config = dict(
    rope_theta=1000000.0,
    init_std_o=0.0,
    beta1=0.9,
    decay_fraction=0.911,
)
Each number is 50 + 10 x the weight over its row's rms, rounded and kept within 0 to 99. Layers, rows and columns count from 0. The size before them is the row's rms in percent of the matrix's.

# gate: layer 4 MLP gate, 512x256, rms 0.0683, rows 428-494, columns 96-127
# up: layer 4 MLP up, 512x256, rms 0.07, rows 428-494, columns 96-127
# down: layer 4 MLP down (transposed), 512x256, rms 0.0663, rows 428-493, columns 96-127
gate428 095:51 47 51 48 41 54 49 53 51 50 41 45 46 52 42 61 48 40 70 39 36 49 58 46 62 42 55 55 67 65 61 50
up428 095:36 48 50 53 57 55 47 55 49 50 56 52 48 46 41 24 48 52 51 64 54 44 37 50 74 59 52 41 50 46 54 50
down428 097:52 61 57 58 47 52 52 60 60 43 35 56 42 53 37 65 59 38 46 48 40 43 57 40 56 54 60 39 61 60 25 30
gate429 107:61 36 28 38 64 65 53 65 67 50 64 45 52 55 63 45 55 66 48 46 58 53 71 47 54 37 49 36 48 66 48 62
up429 111:58 65 42 59 53 57 50 50 32 56 55 52 34 44 35 74 44 45 55 49 60 51 43 75 64 46 59 45 52 44 50 54
down429 109:50 48 45 39 35 59 60 53 47 48 45 31 72 64 51 38 37 55 52 62 54 54 60 49 51 56 60 42 62 60 57 53
gate430 093:41 49 44 45 55 50 39 40 39 58 44 73 32 42 57 62 36 32 55 34 57 64 61 48 52 59 54 49 49 47 53 46
up430 099:51 52 70 55 58 54 36 34 44 50 28 46 67 45 47 54 51 62 59 61 52 44 57 53 29 47 29 56 54 37 34 58
down430 098:61 38 56 56 40 57 54 48 75 33 68 30 63 57 65 48 50 66 46 50 46 35 33 31 44 49 63 45 50 44 48 61
gate431 102:56 40 45 52 53 54 38 38 48 54 37 51 57 65 44 55 59 61 48 55 49 43 54 47 54 57 56 28 47 68 31 70
up431 095:44 50 48 42 46 47 51 39 49 46 59 64 45 60 45 44 56 64 47 71 67 46 40 52 53 49 45 52 54 60 54 37
down431 099:53 43 78 39 60 55 39 61 49 27 35 52 48 66 43 49 54 58 51 47 47 56 49 68 50 62 52 41 34 55 59 45
gate432 096:39 54 45 57 67 75 42 27 56 42 48 64 33 36 33 30 67 47 55 58 45 40 51 58 41 53 54 57 54 66 48 47
up432 093:55 40 45 50 53 61 35 54 29 51 52 45 45 56 48 55 55 62 44 45 60 64 58 44 60 59 34 40 42 54 40 52
down432 095:58 54 57 56 43 40 37 42 53 46 40 35 76 37 56 49 55 53 55 61 52 36 52 59 50 39 60 46 67 42 45 60
gate433 103:54 30 36 43 61 42 29 25 44 42 40 52 38 40 58 47 59 38 49 52 56 51 67 64 64 55 49 45 56 49 55 30
up433 108:56 50 60 54 46 63 59 51 38 53 60 37 52 39 40 59 52 59 62 51 55 54 50 45 39 40 42 43 56 76 25 51
down433 103:55 55 75 58 38 50 58 55 40 53 39 57 52 59 40 42 58 44 38 36 41 53 60 20 59 64 46 46 31 62 58 47
gate434 100:60 41 53 53 55 49 38 38 42 47 45 61 51 44 54 59 53 61 58 42 65 42 45 71 59 49 56 48 39 52 66 47
up434 093:43 53 36 45 59 53 58 62 39 49 37 49 41 43 44 28 65 56 51 54 50 72 41 40 43 37 49 39 50 50 29 34
down434 091:59 52 64 45 45 45 47 58 66 46 60 45 66 46 54 47 54 61 52 43 43 47 47 62 59 72 51 50 45 61 42 73
gate435 103:42 51 48 44 53 43 31 68 57 36 40 43 47 59 51 52 61 43 39 48 45 60 29 48 47 43 57 55 55 33 55 61
up435 106:52 62 51 65 37 43 38 44 52 36 36 47 57 72 48 40 63 61 50 33 41 69 44 34 61 31 55 30 43 48 58 52
down435 101:47 36 59 50 60 55 56 41 47 72 59 44 48 39 52 50 64 58 40 51 55 41 56 61 45 61 49 47 61 51 54 47
gate436 098:46 74 47 53 45 41 59 52 34 45 33 33 33 34 44 40 42 51 48 36 44 44 57 55 38 51 38 54 45 68 50 51
up436 095:65 47 53 53 51 48 50 38 54 47 44 54 61 73 63 61 57 60 49 59 61 43 30 48 73 31 55 45 70 35 63 51
down436 094:47 48 72 59 45 53 45 52 40 45 50 41 59 33 38 47 41 55 53 43 64 44 66 32 34 53 66 33 46 61 38 44
gate437 100:56 47 38 43 54 56 54 64 29 44 32 56 41 46 33 53 54 47 39 29 27 55 39 39 48 54 61 64 33 49 40 45
up437 095:39 56 61 47 60 48 38 56 39 49 50 43 38 61 47 49 45 45 57 52 49 44 65 33 49 60 48 42 44 55 45 43
down437 098:46 46 47 57 65 44 38 60 70 61 55 70 46 42 51 48 67 41 34 49 58 54 38 74 60 47 64 59 55 53 51 68
gate438 095:54 50 46 66 37 49 52 56 46 52 58 73 51 45 41 45 62 35 38 46 57 63 53 56 52 77 50 45 38 46 51 42
up438 095:47 54 56 52 49 44 57 30 58 38 45 48 42 67 43 51 50 59 54 64 63 53 55 44 45 43 29 44 36 32 54 56
down438 093:73 54 65 54 41 58 48 54 36 44 56 38 50 42 46 45 52 42 32 59 32 72 48 55 47 69 57 44 53 53 49 48
gate439 104:45 50 39 38 68 47 66 62 45 37 46 55 50 46 48 55 53 45 52 38 49 46 43 38 61 59 45 44 36 37 63 61
up439 105:46 41 42 50 47 42 50 57 59 43 48 59 32 42 37 36 54 60 42 61 35 48 58 57 46 68 64 62 35 39 55 55
down439 107:59 45 47 37 60 61 51 61 47 37 44 51 43 56 44 50 34 37 50 37 62 55 39 53 45 44 62 48 43 45 47 45
gate440 097:63 46 44 35 55 54 54 39 39 59 55 45 42 47 48 35 65 54 57 63 68 42 58 48 67 58 62 43 26 57 39 48
up440 098:49 57 43 58 50 49 32 43 48 52 49 52 71 43 58 52 45 48 52 56 44 48 67 49 71 57 58 52 46 46 62 47
down440 099:56 45 29 44 46 43 52 55 45 54 60 47 67 39 52 53 40 55 54 42 37 47 43 64 59 42 53 52 55 65 37 35
gate441 103:34 38 41 65 49 48 51 57 38 56 53 54 46 59 34 50 63 44 40 35 59 50 51 45 54 37 44 42 42 45 31 49
up441 104:54 52 40 46 38 67 47 48 54 53 55 34 53 42 50 38 63 54 58 50 47 45 51 39 40 60 51 42 47 43 35 45
down441 104:68 69 67 54 46 49 49 44 39 19 59 64 43 69 44 43 54 46 51 62 44 47 34 54 54 41 56 50 56 43 45 43
gate442 100:43 53 47 47 43 46 53 53 66 51 41 58 77 51 46 38 49 33 35 40 62 39 44 39 54 47 67 50 52 59 74 55
up442 102:53 58 45 48 36 48 40 45 68 53 74 66 53 40 44 38 67 46 39 49 54 53 40 50 55 60 45 36 65 64 50 46
down442 103:50 42 41 45 51 53 62 58 33 59 47 54 35 42 51 55 43 42 38 56 30 47 44 46 49 54 48 47 54 56 52 66
gate443 099:57 50 38 50 49 71 44 41 42 42 55 59 67 63 59 47 49 52 63 41 37 59 50 75 54 52 40 51 25 52 59 45
up443 099:48 62 27 47 53 56 45 56 59 55 52 50 54 47 57 51 53 46 54 45 42 51 62 73 53 33 53 55 57 50 64 44
down443 099:50 51 54 62 52 41 44 55 56 48 35 41 39 41 44 75 30 77 36 39 52 52 63 41 34 63 60 40 50 58 30 64
gate444 103:42 53 45 54 59 59 56 55 68 41 49 55 53 37 60 58 34 54 61 48 72 50 46 56 56 56 52 39 42 52 60 63
up444 104:50 55 44 43 46 64 69 61 49 49 53 47 52 54 36 47 57 24 51 37 52 50 41 36 60 52 52 43 46 52 44 50
down444 102:45 63 37 46 48 59 52 58 54 44 55 50 61 42 71 66 38 37 83 44 40 37 29 60 49 55 45 58 52 38 39 41
gate445 103:62 42 44 45 70 58 70 47 53 42 64 45 47 54 45 68 51 62 72 54 38 46 61 55 70 56 57 43 48 44 49 48
up445 104:30 60 43 60 47 33 45 31 38 54 53 35 54 40 52 46 67 52 53 38 51 37 65 64 53 69 41 47 61 45 41 51
down445 106:54 44 66 59 58 42 34 67 50 51 52 46 36 40 42 34 37 55 37 44 37 42 47 51 33 40 47 56 52 53 63 59
gate446 103:53 34 42 58 69 47 41 54 59 30 51 35 42 55 38 64 62 44 60 40 58 50 48 62 48 55 47 63 47 58 55 30
up446 109:35 38 32 45 46 52 50 56 48 30 41 53 44 47 58 51 62 42 36 47 53 55 65 39 48 39 48 46 43 42 55 45
down446 107:56 58 59 32 43 67 55 51 60 36 48 55 45 50 63 65 57 26 49 51 43 30 39 59 39 61 43 61 46 48 43 34
gate447 099:39 55 27 36 60 68 51 41 54 43 43 46 49 29 44 51 62 48 70 51 44 48 69 47 64 58 41 40 56 46 61 44
up447 113:47 50 43 61 47 49 50 24 48 54 43 56 45 45 60 44 52 60 28 63 61 37 58 73 63 59 42 57 52 59 48 61
down447 109:63 36 46 63 49 65 62 51 62 47 43 70 54 55 48 57 38 50 55 57 49 47 68 35 50 56 35 57 35 55 49 61
gate448 101:62 49 44 49 46 54 44 42 53 30 47 36 40 49 65 63 45 55 44 48 66 43 45 69 64 52 63 43 50 52 60 46
up448 105:68 62 46 47 60 52 40 49 53 40 46 44 49 69 56 42 46 54 40 49 57 30 67 49 54 45 55 61 47 66 42 55
down448 104:57 53 62 58 48 51 48 45 30 61 45 63 58 39 37 63 61 55 61 46 36 51 59 55 44 38 52 61 50 62 65 61
gate449 101:58 52 36 54 59 54 49 27 25 58 51 45 40 60 47 52 53 54 56 51 37 35 52 46 54 46 39 39 44 53 55 58
up449 107:42 52 36 35 70 73 51 43 50 46 31 51 39 53 64 67 54 43 52 46 26 41 48 46 43 38 38 44 57 51 48 41
down449 103:45 61 66 54 27 71 70 53 64 35 47 63 58 51 39 55 47 61 71 50 42 54 59 41 48 48 57 49 45 56 48 55
gate450 098:65 50 62 49 34 43 57 58 36 27 56 28 48 58 60 69 66 64 48 51 58 37 47 45 42 43 52 42 57 53 39 56
up450 093:44 65 50 48 65 44 50 35 53 67 46 60 39 48 46 40 41 62 44 42 50 46 54 56 49 50 56 39 37 69 57 40
down450 097:44 50 63 59 43 49 49 62 56 18 57 46 58 65 49 67 57 49 43 56 46 30 46 52 47 42 51 51 47 37 62 62
gate451 101:52 44 40 35 56 64 54 45 17 36 56 28 52 60 50 43 57 52 65 45 45 30 38 52 51 57 37 40 72 52 51 51
up451 101:52 42 65 59 59 47 54 48 44 42 53 43 56 18 37 46 52 48 45 47 48 49 34 52 56 34 53 51 55 44 50 46
down451 102:38 60 61 51 46 32 40 54 38 51 44 51 53 52 58 48 30 53 40 47 55 72 55 51 64 39 59 46 40 59 53 37
gate452 099:35 28 51 53 58 32 36 46 46 68 66 61 53 40 37 56 46 56 52 59 62 48 55 59 34 55 55 47 60 49 56 61
up452 100:52 45 51 43 53 56 38 62 50 35 44 53 65 56 47 62 54 34 69 44 60 36 49 46 43 47 61 49 64 49 57 44
down452 094:42 63 70 52 73 45 56 48 52 66 64 54 39 51 46 60 46 64 50 55 37 58 56 50 30 60 48 55 30 29 57 63
gate453 101:53 43 34 68 58 60 41 45 49 40 46 42 59 53 44 55 67 51 47 43 48 47 46 33 54 31 58 48 56 49 62 41
up453 104:36 43 56 48 46 44 48 55 55 62 29 68 52 48 55 39 68 42 49 51 50 36 51 35 44 68 39 42 41 54 39 51
down453 105:62 56 54 45 50 44 50 33 31 32 58 44 59 48 55 53 52 48 52 50 53 27 64 58 54 53 43 56 41 39 57 56
gate454 099:38 56 39 51 44 62 49 49 38 42 59 50 49 52 38 60 54 41 59 52 61 62 38 57 38 49 41 55 55 56 40 35
up454 107:46 58 43 38 63 35 43 44 55 46 40 50 63 64 23 53 32 44 64 37 48 38 61 39 57 48 59 46 42 54 38 47
down454 105:47 58 62 55 60 63 42 48 43 37 39 65 41 45 59 61 46 46 56 64 59 27 51 40 48 64 36 59 57 41 60 58
gate455 103:64 58 47 50 48 54 49 46 46 53 57 38 41 48 42 43 52 50 34 63 49 59 49 42 56 48 59 43 53 66 36 49
up455 096:30 37 50 52 51 32 55 62 43 32 58 44 39 73 51 60 48 54 56 64 46 38 55 48 51 46 46 60 51 33 50 45
down455 097:65 54 44 49 46 63 55 49 36 47 52 44 66 45 45 41 52 31 51 49 55 68 43 51 37 36 46 53 66 60 50 62
gate456 096:58 43 61 36 52 41 22 42 56 64 37 57 47 40 45 56 55 58 61 54 59 58 55 51 49 39 75 41 54 41 61 34
up456 094:54 39 48 40 51 46 50 51 49 54 56 39 63 52 44 44 70 59 47 50 67 54 35 39 38 40 42 47 67 55 64 44
down456 096:42 48 31 21 50 48 48 50 67 41 33 54 44 66 27 49 47 34 40 66 55 55 65 50 28 43 66 50 35 30 51 57
gate457 096:67 35 34 52 51 62 74 60 77 50 60 47 41 55 55 54 61 46 55 40 47 49 67 39 47 46 56 45 56 50 53 43
up457 092:56 49 52 44 65 44 37 32 62 69 37 61 47 42 50 44 48 49 49 43 49 56 36 54 32 44 45 47 59 76 49 55
down457 095:38 47 50 50 58 50 57 68 49 51 57 45 51 48 48 51 68 47 46 51 57 63 55 36 65 49 48 65 49 57 48 51
gate458 099:46 54 43 43 58 48 67 45 44 50 69 38 46 38 39 43 51 67 54 61 65 50 47 57 56 35 51 63 40 64 57 49
up458 096:46 63 55 54 58 50 47 27 49 63 41 46 58 47 46 42 55 52 52 43 46 41 48 51 59 43 40 45 56 46 46 57
down458 098:47 54 52 31 37 47 62 60 50 69 50 33 58 62 46 38 36 62 50 52 57 44 61 57 43 51 47 45 37 56 44 73
gate459 107:38 40 41 47 60 65 30 44 42 44 37 51 63 43 45 50 45 56 43 33 50 75 42 34 56 42 56 49 51 50 38 35
up459 101:40 57 39 41 35 36 34 53 68 38 44 58 61 52 57 42 45 51 52 51 60 37 41 44 40 47 50 45 33 43 47 64
down459 103:46 49 49 52 55 45 53 58 38 61 62 53 62 46 53 59 52 49 34 45 39 55 45 54 59 48 50 54 65 71 42 25
gate460 096:50 63 43 70 49 59 62 54 46 49 49 68 25 54 46 51 45 42 62 38 38 59 46 51 30 36 49 58 48 54 53 37
up460 095:43 50 47 32 58 37 75 68 37 53 58 35 53 45 37 51 51 54 38 47 50 48 49 43 50 39 29 45 41 61 40 52
down460 098:51 48 67 51 60 75 31 43 63 46 43 65 54 63 48 47 49 59 48 50 38 54 43 43 59 51 62 44 52 40 67 32
gate461 098:48 49 40 71 52 59 58 51 44 47 26 39 52 41 47 23 61 47 55 47 42 53 46 45 57 44 42 67 40 55 33 35
up461 099:37 45 45 44 55 62 44 66 58 47 43 54 59 43 46 41 52 50 40 50 39 49 34 48 47 51 47 47 54 48 59 54
down461 099:57 61 50 49 53 40 39 67 42 29 41 52 59 59 74 59 42 66 60 66 60 38 42 51 43 56 40 60 56 61 49 72
gate462 102:63 55 43 41 49 64 52 57 38 42 56 55 51 69 55 44 63 40 69 43 56 56 60 55 55 53 40 50 54 53 56 38
up462 109:49 46 52 52 55 50 49 46 28 61 44 46 42 61 40 51 64 50 48 27 67 64 54 44 34 36 33 74 64 49 32 51
down462 104:60 71 39 37 50 44 58 54 31 69 53 39 38 70 60 71 61 55 81 44 25 52 45 60 58 35 35 65 46 62 51 48
gate463 103:44 62 44 54 56 53 66 75 35 44 54 58 54 49 38 41 41 65 59 38 57 52 45 54 62 52 47 32 50 52 48 42
up463 102:52 34 37 51 58 58 61 57 61 50 36 48 39 33 47 46 24 26 63 51 54 46 58 66 52 57 48 43 56 54 75 55
down463 106:37 47 25 50 63 44 49 39 48 57 43 49 62 36 56 58 52 51 48 51 61 53 30 46 55 51 37 76 47 41 55 47
gate464 096:43 56 44 59 39 45 43 27 50 49 51 44 52 57 34 41 42 35 56 65 61 36 69 43 55 58 46 34 50 76 62 45
up464 094:54 59 46 51 48 47 51 54 44 44 67 42 52 69 38 55 60 56 56 57 58 49 46 51 30 55 31 51 39 41 30 45
down464 096:70 48 84 54 49 43 69 59 50 54 44 51 58 32 54 57 56 48 39 55 47 51 44 49 52 49 54 69 44 37 75 65
gate465 094:48 79 47 58 35 32 49 49 76 39 44 68 63 46 48 61 49 54 64 49 49 68 60 46 52 55 47 43 39 32 68 67
up465 095:25 50 41 41 45 50 41 50 50 50 55 56 55 42 40 32 64 84 51 43 66 53 49 37 45 44 47 58 41 37 64 53
down465 090:64 41 48 42 59 62 58 29 58 55 39 46 42 59 51 53 37 49 59 51 64 60 36 63 47 46 46 28 56 61 40 66
gate466 100:40 50 54 54 57 39 44 58 47 31 51 41 43 59 50 42 42 61 62 43 69 35 44 58 60 65 41 49 34 43 41 46
up466 100:47 45 50 40 41 45 43 32 56 59 51 53 52 39 52 36 52 33 50 46 40 56 62 59 32 50 57 56 46 57 60 46
down466 104:49 46 52 41 72 33 54 59 71 46 68 45 47 57 36 49 35 51 41 42 64 67 46 42 51 52 60 50 63 57 49 63
gate467 096:35 49 47 51 57 62 59 48 50 40 56 39 68 70 62 70 58 42 46 36 43 41 46 37 75 53 56 58 51 57 37 52
up467 096:68 40 53 27 50 39 33 39 55 50 39 39 49 54 53 54 47 43 47 46 53 76 56 44 42 42 37 57 52 41 31 37
down467 097:44 72 58 37 72 73 40 35 49 50 59 54 53 22 44 32 54 57 62 67 22 69 53 56 54 54 68 38 34 53 54 42
gate468 100:60 49 47 64 46 73 56 24 47 48 40 48 42 48 45 32 53 39 44 56 59 51 47 57 50 50 41 41 35 55 54 53
up468 100:38 39 53 41 66 52 39 35 46 51 67 61 47 43 58 54 44 62 62 40 56 61 27 62 58 39 42 42 62 31 57 52
down468 104:64 44 32 53 44 44 51 75 54 45 37 41 46 51 31 66 56 30 56 69 52 47 50 46 44 65 57 41 22 34 55 36
gate469 099:62 45 48 78 58 45 62 54 56 50 51 58 61 54 31 35 43 55 48 54 51 51 52 43 46 41 45 33 66 58 39 47
up469 095:55 59 52 34 42 60 62 53 50 42 37 65 43 43 47 39 47 52 42 62 49 69 39 60 40 51 47 47 54 48 56 53
down469 095:50 53 55 56 45 53 50 35 51 60 66 44 61 54 55 44 60 69 37 63 49 52 50 42 51 37 58 51 41 50 53 55
gate470 101:53 42 46 38 59 46 51 56 44 73 55 59 47 49 45 51 54 64 43 61 53 55 62 51 48 71 68 42 66 46 57 39
up470 098:49 66 48 48 47 42 46 54 51 50 44 44 60 59 46 66 52 38 45 53 62 53 39 65 47 56 55 49 65 45 52 57
down470 097:49 44 36 43 65 61 66 55 45 77 57 35 48 50 58 35 26 49 33 40 47 42 57 32 50 58 72 40 65 35 44 38
gate471 100:44 56 48 53 31 62 43 34 58 57 35 59 51 57 34 63 59 33 45 55 58 51 66 58 57 71 50 46 45 40 49 58
up471 097:73 38 52 41 52 54 45 62 75 53 42 48 51 57 53 62 58 60 54 44 53 41 41 27 34 65 56 47 59 47 61 54
down471 101:44 60 37 58 71 49 66 52 32 60 42 50 57 39 54 30 31 28 53 40 49 47 50 47 52 28 39 59 64 64 67 38
gate472 099:47 50 52 65 51 57 58 61 55 40 45 41 56 33 44 60 43 29 41 50 53 40 47 54 77 47 56 57 45 52 61 53
up472 100:50 46 42 50 52 51 46 59 36 38 47 58 63 49 55 47 59 48 33 54 43 51 52 68 41 36 65 64 57 63 35 39
down472 102:51 63 37 59 80 39 53 45 39 40 58 45 60 51 42 50 43 75 59 39 49 51 54 52 45 55 37 56 54 46 33 48
gate473 101:46 44 56 48 38 55 40 45 42 62 43 33 52 68 57 48 61 52 52 37 52 46 79 62 46 56 43 54 46 56 45 54
up473 102:53 55 52 43 38 53 37 53 55 31 37 43 57 56 63 39 68 47 50 56 58 49 54 65 62 52 47 27 33 54 56 45
down473 094:53 64 73 61 53 66 61 36 44 51 56 59 48 46 33 54 37 48 39 41 47 50 34 25 74 45 67 49 63 38 54 60
gate474 100:48 55 51 65 42 58 47 43 45 30 21 56 52 45 36 59 41 41 41 51 46 48 60 66 51 52 34 63 54 45 40 56
up474 104:37 43 56 57 40 33 44 70 50 52 49 41 34 63 55 41 46 57 51 41 59 48 50 62 54 48 43 52 61 20 48 47
down474 098:49 55 79 67 63 44 44 33 68 44 40 62 52 59 53 45 54 37 54 37 54 61 53 40 50 41 62 53 67 50 42 65
gate475 096:34 43 46 54 40 54 48 66 58 45 53 39 56 52 46 43 64 44 54 43 67 37 63 62 51 49 47 57 58 54 39 35
up475 096:36 49 54 49 54 61 68 34 54 51 59 59 60 47 36 35 69 59 50 62 67 47 45 78 61 39 32 55 52 39 38 58
down475 095:69 49 67 48 62 40 66 53 41 42 52 38 53 53 41 51 56 51 52 49 36 47 47 46 49 60 70 56 58 50 58 41
gate476 098:37 34 47 64 53 52 50 48 46 47 54 45 47 43 46 55 62 49 81 30 39 52 53 49 60 58 54 38 56 54 50 54
up476 100:47 53 53 43 70 32 50 51 52 47 43 41 52 60 46 55 38 51 58 38 53 42 46 52 56 53 44 68 62 36 36 61
down476 099:59 50 44 54 39 41 52 54 50 30 69 38 52 37 76 51 54 53 51 54 43 47 49 45 57 48 58 43 74 42 54 42
gate477 104:42 45 37 44 57 48 52 55 40 58 62 51 42 62 50 40 64 44 58 49 71 60 30 48 61 62 33 57 53 70 30 67
up477 106:43 58 45 25 63 56 49 54 53 56 57 44 60 43 74 22 49 53 57 48 59 33 50 54 58 51 55 49 43 64 54 49
down477 105:45 56 63 58 43 64 61 40 44 47 42 37 40 51 43 49 46 41 55 48 37 47 66 41 52 49 49 41 47 39 56 48
gate478 098:54 48 48 49 63 41 46 50 66 48 64 58 61 46 61 49 44 51 39 65 52 56 57 35 50 57 43 50 49 33 57 43
up478 097:39 65 58 57 56 50 62 60 46 51 48 52 54 44 63 56 42 47 50 49 52 68 47 33 37 65 45 71 64 45 45 53
down478 099:59 46 48 41 43 61 39 49 40 47 41 56 47 68 50 48 49 59 57 51 52 48 70 59 55 62 45 51 43 58 56 47
gate479 098:53 39 42 54 73 57 47 73 53 32 47 35 37 62 50 55 46 52 48 53 68 47 33 54 48 52 42 48 55 50 58 62
up479 100:48 54 35 42 45 52 49 40 49 56 58 42 49 36 52 52 61 47 41 31 56 51 41 45 40 21 44 54 53 59 35 73
down479 102:55 58 23 57 42 48 53 69 54 51 57 50 63 61 60 57 35 62 42 32 37 50 34 43 45 57 41 49 40 43 50 40
gate480 097:42 41 40 62 44 58 47 46 64 38 32 49 39 46 59 39 57 53 54 34 44 51 41 46 57 45 55 53 31 63 39 63
up480 094:38 71 59 38 58 25 36 58 53 45 49 39 34 45 41 54 55 67 56 23 52 45 50 63 57 48 59 56 49 33 53 49
down480 093:39 41 53 54 55 61 41 54 66 32 51 45 54 56 54 50 53 50 47 43 46 47 34 41 42 46 43 53 55 61 47 78
gate481 094:36 58 54 37 52 46 52 57 68 62 49 61 37 50 34 69 56 51 32 54 65 47 42 46 56 42 51 59 70 53 35 49
up481 090:45 51 61 56 69 50 33 57 58 66 51 65 52 64 51 43 57 48 64 53 59 34 41 67 44 32 51 39 56 40 50 54
down481 095:62 55 48 47 39 37 56 64 48 50 58 40 59 41 48 64 55 50 43 57 46 49 56 39 46 42 62 69 52 43 61 42
gate482 103:48 65 41 47 59 71 51 53 55 53 47 52 53 35 36 44 72 49 55 57 56 63 39 55 47 51 54 53 44 59 56 51
up482 097:46 67 62 57 49 47 56 40 42 53 46 44 47 51 52 38 61 58 57 57 52 32 55 56 43 49 50 42 66 46 67 50
down482 101:46 44 41 55 40 47 55 70 62 38 52 57 53 55 60 49 53 29 42 35 36 53 38 53 66 52 39 63 53 47 37 58
gate483 100:33 53 39 61 42 52 41 58 48 53 42 63 50 41 42 41 43 54 55 23 49 42 78 50 66 59 58 61 52 50 56 30
up483 101:38 55 64 54 40 66 63 49 66 51 53 49 61 43 33 42 40 49 32 51 46 53 34 58 52 56 57 57 43 55 53 47
down483 102:36 37 59 60 54 66 33 48 37 68 38 57 37 48 53 47 47 54 45 64 56 41 53 54 49 45 44 51 46 54 53 54
gate484 099:63 43 37 23 39 42 60 47 32 38 43 45 38 51 51 68 50 51 51 39 46 42 67 36 47 39 63 50 44 54 64 45
up484 101:63 42 45 52 42 51 26 33 42 33 58 28 54 50 48 55 42 49 59 54 50 65 61 38 50 54 62 57 37 67 58 48
down484 100:51 48 66 44 60 28 57 41 57 48 46 39 44 51 22 57 52 45 59 56 58 51 37 50 42 54 63 36 47 41 65 61
gate485 104:54 43 53 53 35 52 55 37 32 58 50 50 53 59 49 39 38 56 44 52 61 42 48 59 49 52 45 59 51 70 63 38
up485 098:40 55 61 53 50 43 46 44 53 67 41 61 57 62 59 66 37 70 53 52 59 45 50 65 58 49 65 40 38 52 51 54
down485 092:54 68 40 45 54 49 45 51 37 38 50 51 47 50 58 51 47 30 43 40 60 31 36 42 47 50 60 43 51 42 63 58
gate486 096:62 51 41 44 56 64 52 64 57 39 43 41 48 33 45 62 45 25 45 63 45 48 36 66 53 38 42 53 39 32 62 53
up486 095:52 59 60 48 41 29 27 53 49 54 63 50 51 73 40 66 29 59 39 58 49 39 43 43 55 59 44 66 44 57 55 46
down486 097:58 54 30 59 61 53 55 65 70 47 53 54 47 50 62 56 63 51 30 56 69 48 54 62 45 64 54 57 39 41 53 54
gate487 099:63 45 53 32 48 50 51 57 34 38 49 46 49 63 54 46 78 63 67 46 68 37 56 38 48 41 46 47 55 39 45 40
up487 099:57 59 48 51 34 57 48 64 53 55 33 53 57 50 50 48 51 48 52 22 54 50 57 49 38 52 48 77 55 47 44 59
down487 097:52 58 56 57 40 62 58 48 55 46 47 37 54 47 61 58 53 50 53 54 45 50 50 51 42 39 59 32 49 37 54 61
gate488 105:50 42 28 51 42 76 55 51 57 34 63 52 47 35 40 38 51 47 60 56 50 45 51 37 51 76 46 36 34 47 60 48
up488 104:58 59 48 53 50 59 45 44 41 66 47 41 66 46 50 55 48 54 42 43 38 56 53 62 62 48 56 49 61 30 49 47
down488 107:54 55 32 49 50 38 44 53 65 35 74 48 50 57 44 47 51 31 61 53 45 58 52 42 49 33 45 63 49 46 41 45
gate489 099:70 49 53 47 54 46 41 45 61 41 46 47 58 48 44 41 58 42 67 48 43 50 61 53 58 62 42 20 40 45 48 50
up489 105:59 39 53 42 60 25 35 58 50 25 39 39 60 53 70 48 55 40 66 43 41 35 69 49 52 63 62 33 48 50 41 53
down489 094:38 57 98 48 42 43 44 46 47 51 51 63 44 51 60 54 35 51 56 61 57 50 39 38 63 51 59 55 46 50 51 54
gate490 097:65 50 49 47 56 47 53 19 51 50 43 45 62 38 48 65 53 62 48 50 44 38 35 59 46 48 46 45 46 68 29 60
up490 097:44 59 44 64 50 71 46 54 52 47 34 61 27 51 37 39 22 52 58 54 47 38 46 60 63 66 57 61 57 65 63 54
down490 096:55 44 46 49 56 61 56 61 54 43 49 53 56 52 47 62 54 57 58 52 58 35 50 39 58 38 42 58 34 48 47 61
gate491 106:43 46 34 46 56 58 35 48 42 46 50 59 59 51 57 60 77 49 53 47 49 43 48 49 57 48 70 42 59 45 60 46
up491 105:61 50 42 46 44 58 60 55 46 32 51 62 53 47 39 54 52 53 68 45 49 62 46 48 67 62 67 54 47 52 44 52
down491 107:48 28 56 32 54 49 53 50 59 64 57 47 27 49 44 48 39 38 51 54 61 50 50 50 56 47 59 22 29 65 51 45
gate492 103:50 22 36 46 62 57 63 58 37 44 53 43 62 52 65 66 77 54 62 39 54 49 58 37 58 50 59 47 48 59 38 46
up492 103:64 54 51 69 58 60 41 54 64 25 45 44 52 45 54 32 50 63 33 45 49 55 48 44 36 36 57 43 50 51 54 57
down492 102:41 57 33 44 48 51 43 41 40 54 49 74 49 45 40 51 39 59 51 46 39 50 56 49 50 48 41 52 29 53 66 42
gate493 104:51 55 38 40 52 49 36 56 46 52 52 40 50 61 55 53 56 50 37 58 62 50 65 49 57 57 63 40 70 41 43 54
up493 099:39 50 37 49 61 44 28 56 55 56 40 49 59 56 52 41 59 58 59 37 70 56 41 38 70 27 68 43 48 38 47 50
down493 104:52 64 61 53 50 39 53 70 26 57 64 38 68 46 41 47 44 47 44 21 48 63 58 37 60 41 43 58 50 45 59 53
gate494 106:60 48 34 56 53 35 61 70 35 57 54 43 38 68 48 40 39 42 40 45 37 36 56 60 49 50 41 48 49 53 58 39
up494 105:46 71 59 48 33 53 55 45 53 45 63 58 60 54 46 50 60 61 59 60 53 57 61 38 57 44 61 63 54 45 51 57